Weights of a small transformer language model.
Architecture: LayerNorm before each block, learned positions, biases, tied embeddings.
Each number is 200 + 40 x the weight over its row's rms, rounded and kept within 0 to 999. Layers, rows and columns count from 0. The size before them is the row's rms in percent of the matrix's.

# up: layer 8 MLP up, 2688x448, rms 0.0397, rows 1155-1169, columns 224-335
# down: layer 8 MLP down (transposed), 2688x448, rms 0.0388, rows 1155-1168, columns 224-335
up1155,073,209,82,238,112,188,246,191,207,192,203,176,260,197,259,223,234,172,175,150,165,228,242,156,178,207,232,225,205,217,238,169,203,196,264,232,167,206,165,247,192,174,116,145,195,172,225,100,166,209,217,210,274,205,232,222,139,263,139,164,173,195,160,131,206,165,204,210,180,178,126,163,199,169,238,281,278,136,193,222,190,183,144,140,196,150,226,186,145,186,190,220,158,216,151,308,205,209,236,214,267,216,199,215,106,156,166,221,165,202,165,147,182
down1155,063,176,193,154,193,223,136,204,227,226,231,240,196,173,175,196,188,165,220,277,256,209,206,212,198,194,199,207,162,207,120,191,186,251,167,194,194,184,294,188,204,172,158,233,207,273,138,259,258,98,248,181,181,181,142,161,251,119,205,187,195,165,169,214,184,164,244,221,186,212,255,231,199,234,173,164,165,274,167,138,194,239,241,233,214,222,189,226,152,166,234,162,242,261,280,132,206,240,237,272,144,247,217,207,250,193,213,167,272,203,239,215,247
up1156,108,162,140,208,179,210,209,238,170,189,187,257,192,238,176,209,191,188,285,207,120,190,187,223,181,209,174,202,189,174,201,180,131,262,299,204,244,169,201,96,199,155,161,258,210,182,249,195,250,204,224,229,254,161,189,273,191,231,178,277,161,242,211,99,250,225,183,184,260,142,194,177,105,214,227,169,211,214,186,150,188,208,197,192,145,243,208,265,179,266,235,198,172,156,266,221,165,155,172,162,174,253,265,201,158,208,239,221,119,165,211,220,223
down1156,112,226,277,192,244,212,210,193,131,261,185,217,229,210,167,156,182,150,212,197,206,226,196,193,161,191,196,260,159,153,196,225,222,219,180,141,248,214,205,213,179,177,189,248,251,168,194,224,185,166,306,104,193,247,198,116,174,226,181,256,225,172,164,225,136,190,184,186,197,203,209,224,242,152,225,177,196,203,181,294,235,276,204,268,241,153,100,173,169,186,221,165,168,224,216,176,176,156,220,202,184,170,158,214,226,147,239,272,202,250,218,79,193
up1157,099,211,252,158,262,260,124,180,187,257,222,213,264,157,181,214,214,157,297,181,246,234,132,218,197,139,189,166,163,240,192,220,159,223,113,240,202,195,264,172,190,263,156,231,205,217,221,199,177,226,134,156,169,169,263,171,196,194,184,170,211,235,237,163,223,171,217,172,204,158,185,244,188,207,209,185,223,215,195,178,185,237,245,214,123,221,268,188,222,220,129,216,245,200,230,212,193,175,198,158,163,120,224,136,182,204,251,190,233,184,201,152,274
down1157,100,246,226,125,178,170,180,194,172,138,225,188,192,277,204,189,186,175,173,79,295,197,119,164,185,214,229,178,206,167,256,134,218,183,188,194,143,191,194,103,188,186,247,189,167,186,229,229,203,236,130,225,231,222,146,323,233,191,196,130,202,261,161,179,199,148,249,234,166,251,263,163,189,251,238,172,260,197,171,208,181,154,258,129,190,258,196,206,155,208,208,145,159,166,99,244,184,142,189,145,233,232,181,261,184,141,163,193,169,204,209,274,311
up1158,092,234,192,163,228,213,172,248,226,218,224,203,105,219,175,198,124,230,248,181,264,299,174,195,240,222,167,161,202,197,226,223,185,216,187,156,282,142,278,232,262,213,237,237,263,217,242,172,173,222,193,174,214,209,146,279,206,167,194,280,214,148,181,209,208,186,215,195,231,213,75,117,210,243,228,186,156,307,171,216,158,277,163,216,208,225,243,247,214,206,253,240,283,151,234,189,172,162,198,193,154,249,230,166,220,192,283,168,171,171,184,240,170
down1158,096,218,159,227,135,210,195,215,200,192,265,244,162,165,205,275,212,190,213,233,151,240,190,139,182,272,192,239,193,154,178,206,208,203,176,148,270,140,232,214,237,171,235,229,169,246,263,186,265,181,197,250,260,243,152,230,204,169,199,212,199,201,256,164,233,205,81,273,178,244,200,160,195,347,218,128,254,230,135,214,130,180,187,148,160,263,248,213,213,218,174,150,239,131,233,220,157,112,128,220,212,173,259,212,227,164,195,261,216,235,205,178,175
up1159,104,288,195,118,223,168,265,207,119,162,228,231,187,211,257,207,147,249,254,111,253,299,253,284,178,189,235,147,183,206,210,194,188,216,204,244,212,136,187,150,170,212,194,192,218,225,162,214,155,209,183,235,173,194,199,142,208,113,118,272,226,178,178,287,187,220,269,245,161,227,125,177,154,180,148,205,294,284,212,174,190,170,192,226,213,214,131,198,159,150,150,179,243,249,209,180,173,233,258,184,151,199,224,187,200,280,224,207,177,170,161,219,207
down1159,107,108,220,232,211,152,190,150,180,226,216,240,238,159,204,105,212,248,126,104,178,208,182,238,246,170,204,207,131,223,213,200,231,188,273,180,119,197,225,156,170,189,279,226,258,152,203,208,187,238,134,196,197,184,262,251,169,173,217,222,252,203,254,230,220,136,176,179,253,230,146,191,150,167,193,142,155,191,189,206,236,142,262,175,127,185,220,192,158,169,165,188,275,211,290,242,271,185,179,221,220,162,182,253,198,211,178,195,179,225,179,278,227
up1160,085,172,205,141,225,154,151,222,192,190,250,166,130,250,140,182,257,123,193,213,234,272,172,294,227,156,222,269,225,196,185,199,172,272,228,234,185,265,183,240,148,251,229,216,214,204,223,134,211,192,197,236,177,249,175,167,173,198,147,158,280,201,98,253,179,188,169,152,149,182,215,299,164,154,224,198,148,171,180,179,219,149,186,159,189,204,191,207,244,185,240,69,180,130,183,227,160,207,226,235,152,254,126,136,195,199,177,218,196,174,230,257,261
down1160,078,194,207,165,234,192,146,202,162,166,234,144,216,148,192,234,200,212,201,157,134,181,184,146,196,194,242,149,190,271,236,222,204,161,150,252,196,145,247,236,172,109,252,219,184,240,144,211,214,161,216,245,206,194,263,234,174,215,253,299,137,191,189,109,171,261,253,187,178,249,242,174,178,244,154,222,256,209,205,194,183,212,163,203,140,239,170,163,207,269,120,312,219,206,158,258,216,151,209,238,221,201,163,201,201,228,194,194,188,186,171,138,205
up1161,097,174,233,182,244,270,206,231,191,231,148,166,163,272,207,159,292,191,154,229,152,200,203,123,218,279,234,221,164,187,208,229,200,242,183,235,189,127,174,195,240,136,211,194,208,210,216,183,169,207,272,167,208,218,206,206,226,276,222,210,173,203,171,184,225,228,217,173,123,153,158,209,228,156,192,178,197,185,171,200,221,187,248,173,219,237,277,227,139,195,299,191,188,212,273,189,158,188,185,197,205,188,197,188,137,133,233,206,227,196,137,240,303
down1161,095,104,243,148,209,191,178,264,214,210,226,187,176,249,141,185,261,199,205,259,167,185,294,190,146,190,211,196,187,172,208,219,187,126,147,292,214,211,193,236,191,168,153,195,145,176,176,256,180,159,226,275,284,230,202,219,225,179,293,220,250,189,118,196,155,160,218,161,174,198,144,273,165,203,228,248,233,201,183,198,149,125,178,241,196,261,233,180,217,267,238,195,230,111,164,191,192,202,167,198,163,200,219,203,133,224,255,183,179,195,252,236,139
up1162,104,230,156,172,238,178,193,242,234,152,183,180,164,193,173,120,184,213,224,218,224,229,182,212,207,239,214,148,226,189,201,148,108,155,152,174,269,208,181,266,173,176,130,219,161,200,217,105,229,259,144,251,280,210,163,222,230,96,193,206,188,160,217,211,254,99,196,266,198,293,248,175,196,257,267,250,233,321,187,228,227,143,224,237,167,140,229,192,221,281,200,160,163,221,274,228,199,172,204,207,123,158,194,192,250,269,175,203,172,171,222,161,190
down1162,105,161,111,229,173,167,105,152,220,211,236,211,269,212,224,255,106,216,257,237,111,156,178,172,160,188,291,156,238,255,229,208,222,161,256,142,246,169,199,200,122,152,201,150,211,210,189,246,188,204,189,227,76,170,206,244,242,194,210,226,233,165,123,170,221,266,299,121,233,171,212,178,213,158,185,170,233,201,199,264,206,247,155,244,194,205,229,201,244,186,220,178,222,172,158,199,209,169,182,290,212,160,175,264,219,187,183,185,178,155,210,288,114
up1163,093,123,152,171,236,128,181,284,192,190,179,234,105,230,193,203,235,171,177,266,183,242,160,222,263,215,191,201,177,184,183,216,227,204,147,152,218,224,281,202,217,189,154,202,179,232,206,208,175,265,204,244,229,199,227,155,211,205,136,196,178,288,187,176,204,228,207,246,171,255,183,235,168,308,258,157,269,209,160,182,171,144,198,217,217,206,220,228,242,174,213,149,209,172,251,187,176,158,173,180,241,140,166,199,177,193,184,185,177,172,125,159,205
down1163,090,233,242,126,176,134,226,172,197,169,220,189,219,130,180,175,230,267,241,199,263,306,221,206,215,191,211,215,206,236,259,223,168,174,214,213,150,165,200,221,189,191,143,182,223,215,181,131,175,175,222,129,185,203,227,216,238,222,277,109,186,174,180,253,257,238,145,161,206,197,244,286,263,178,220,189,206,202,255,232,221,240,151,231,230,182,177,180,104,174,221,243,205,207,166,162,279,306,152,264,105,287,204,222,122,215,158,231,177,268,211,181,230
up1164,100,153,154,195,217,175,210,218,199,175,231,157,185,208,216,213,159,169,251,159,153,180,206,171,197,173,230,101,233,268,135,202,291,184,235,269,150,259,172,134,200,232,240,193,204,189,218,229,227,225,248,189,220,151,105,176,210,232,242,149,146,169,252,248,214,198,206,178,171,220,174,267,292,217,172,207,97,229,177,187,225,210,199,262,251,165,127,196,181,187,153,138,226,118,192,241,168,227,192,190,203,177,217,214,181,251,200,228,219,215,237,207,182
down1164,101,172,163,235,213,193,234,223,184,197,154,159,224,186,154,118,295,272,146,152,187,205,200,208,224,156,173,230,211,178,248,177,160,145,217,212,241,209,187,204,181,228,145,128,178,246,206,218,127,286,167,202,242,200,209,216,186,219,164,151,150,307,178,160,219,221,158,174,135,245,169,178,197,158,202,221,247,280,155,228,288,131,211,228,180,213,201,163,268,205,195,244,254,245,288,127,149,178,177,207,216,189,158,257,245,206,169,178,259,145,214,248,173
up1165,105,235,171,218,173,203,97,205,214,168,224,120,252,230,187,192,168,241,190,223,98,119,173,145,237,162,143,196,265,131,208,197,231,233,238,163,219,180,253,152,201,192,168,204,180,211,245,176,216,217,277,165,246,190,222,239,142,162,234,154,231,203,239,205,239,207,181,219,182,224,189,236,223,246,189,211,263,223,220,176,258,203,166,120,151,217,189,238,289,202,231,203,207,184,219,175,181,188,119,210,172,183,167,236,171,169,103,252,177,237,165,211,217
down1165,105,226,243,172,161,121,170,219,238,198,216,206,167,171,248,183,205,132,232,175,161,219,182,176,213,207,196,179,105,118,229,190,198,176,232,269,233,181,173,226,170,216,266,175,206,186,149,248,119,198,168,180,236,268,198,215,235,153,195,182,265,180,194,176,167,176,146,285,148,258,248,199,153,171,212,231,214,233,211,191,179,118,170,182,167,202,157,179,179,229,123,164,184,187,174,200,306,273,270,252,198,214,212,273,208,211,232,233,163,187,171,225,174
up1166,110,205,204,194,147,142,186,225,185,164,285,160,199,251,134,208,206,217,208,150,224,210,206,173,165,207,193,218,313,185,224,131,231,197,188,213,192,182,175,240,187,218,188,175,193,190,206,169,192,230,208,225,208,260,217,228,154,228,171,166,213,194,251,236,228,206,231,241,243,244,94,179,164,219,218,190,106,233,225,176,194,223,226,144,179,189,255,199,122,202,155,230,246,195,200,199,183,176,211,166,102,207,190,227,229,169,177,214,174,199,198,181,197
down1166,111,158,240,226,235,188,200,219,254,176,223,188,198,176,222,207,187,226,183,164,167,185,182,241,147,338,191,250,212,200,259,218,178,219,131,257,185,150,120,285,207,249,201,174,180,193,282,125,186,218,201,230,267,191,157,224,268,139,186,213,182,214,252,299,220,213,210,198,214,188,187,167,185,202,203,173,268,348,172,180,225,136,237,146,147,165,162,158,163,255,154,170,266,228,219,244,214,195,205,219,212,276,162,148,221,226,193,167,169,201,268,196,172
up1167,114,223,172,200,192,185,192,277,179,215,168,150,143,169,205,212,253,189,207,180,188,210,282,237,202,175,192,199,185,186,226,187,196,204,235,190,207,136,203,75,216,168,173,190,177,214,226,204,272,209,257,140,221,220,192,225,210,207,175,209,156,195,302,136,214,196,191,206,218,228,108,203,213,229,237,167,171,185,190,145,212,223,132,158,163,144,210,268,188,300,155,220,275,212,213,182,245,181,63,192,223,188,307,199,194,200,194,193,97,156,152,220,181
down1167,122,217,185,262,290,154,211,176,174,218,219,186,145,172,253,116,224,187,178,275,228,172,228,188,192,199,149,253,233,265,231,293,203,188,237,186,202,152,184,129,183,201,156,142,179,188,150,167,188,178,222,175,226,228,202,197,232,216,191,126,164,208,238,244,150,162,246,150,157,207,205,267,270,233,152,180,170,213,204,238,189,201,227,198,254,178,231,287,205,184,161,164,205,178,194,211,196,145,235,188,186,248,262,125,228,230,185,256,236,186,203,171,235
up1168,098,199,160,220,291,143,219,240,177,221,151,195,224,200,147,214,80,186,98,162,136,170,253,213,195,205,233,223,153,191,243,184,230,233,277,284,161,230,147,198,217,203,182,232,264,222,263,218,234,233,202,242,315,174,224,234,184,229,263,221,187,225,255,174,247,146,171,221,153,179,238,213,192,131,152,187,178,184,199,244,204,190,182,115,240,214,155,231,196,200,189,178,201,114,245,201,256,179,220,156,172,279,171,160,139,148,180,215,243,208,227,203,233
down1168,108,221,143,220,112,255,217,151,207,207,269,156,164,137,182,144,197,254,198,147,198,199,241,204,267,146,202,200,223,171,212,204,203,233,224,137,235,201,213,171,215,285,202,198,191,231,179,204,231,168,170,220,197,206,159,183,228,203,120,146,211,217,201,184,256,224,197,119,109,132,166,207,192,225,281,44,250,203,223,222,252,237,141,245,117,191,217,174,162,229,224,244,269,192,201,198,183,221,253,205,310,216,193,291,204,191,210,271,218,192,211,182,220
up1169,113,172,167,199,260,161,196,267,214,185,225,128,170,190,61,271,215,184,243,167,187,190,200,150,242,179,266,205,300,236,263,230,192,162,176,200,150,218,147,237,219,185,103,260,195,194,231,169,191,228,212,226,187,199,103,267,187,281,166,126,240,239,233,239,253,191,230,146,153,212,169,222,134,249,239,213,162,264,168,231,166,246,141,198,179,233,252,143,247,107,165,188,228,112,146,167,175,218,227,175,165,167,211,181,209,259,240,230,132,210,263,170,209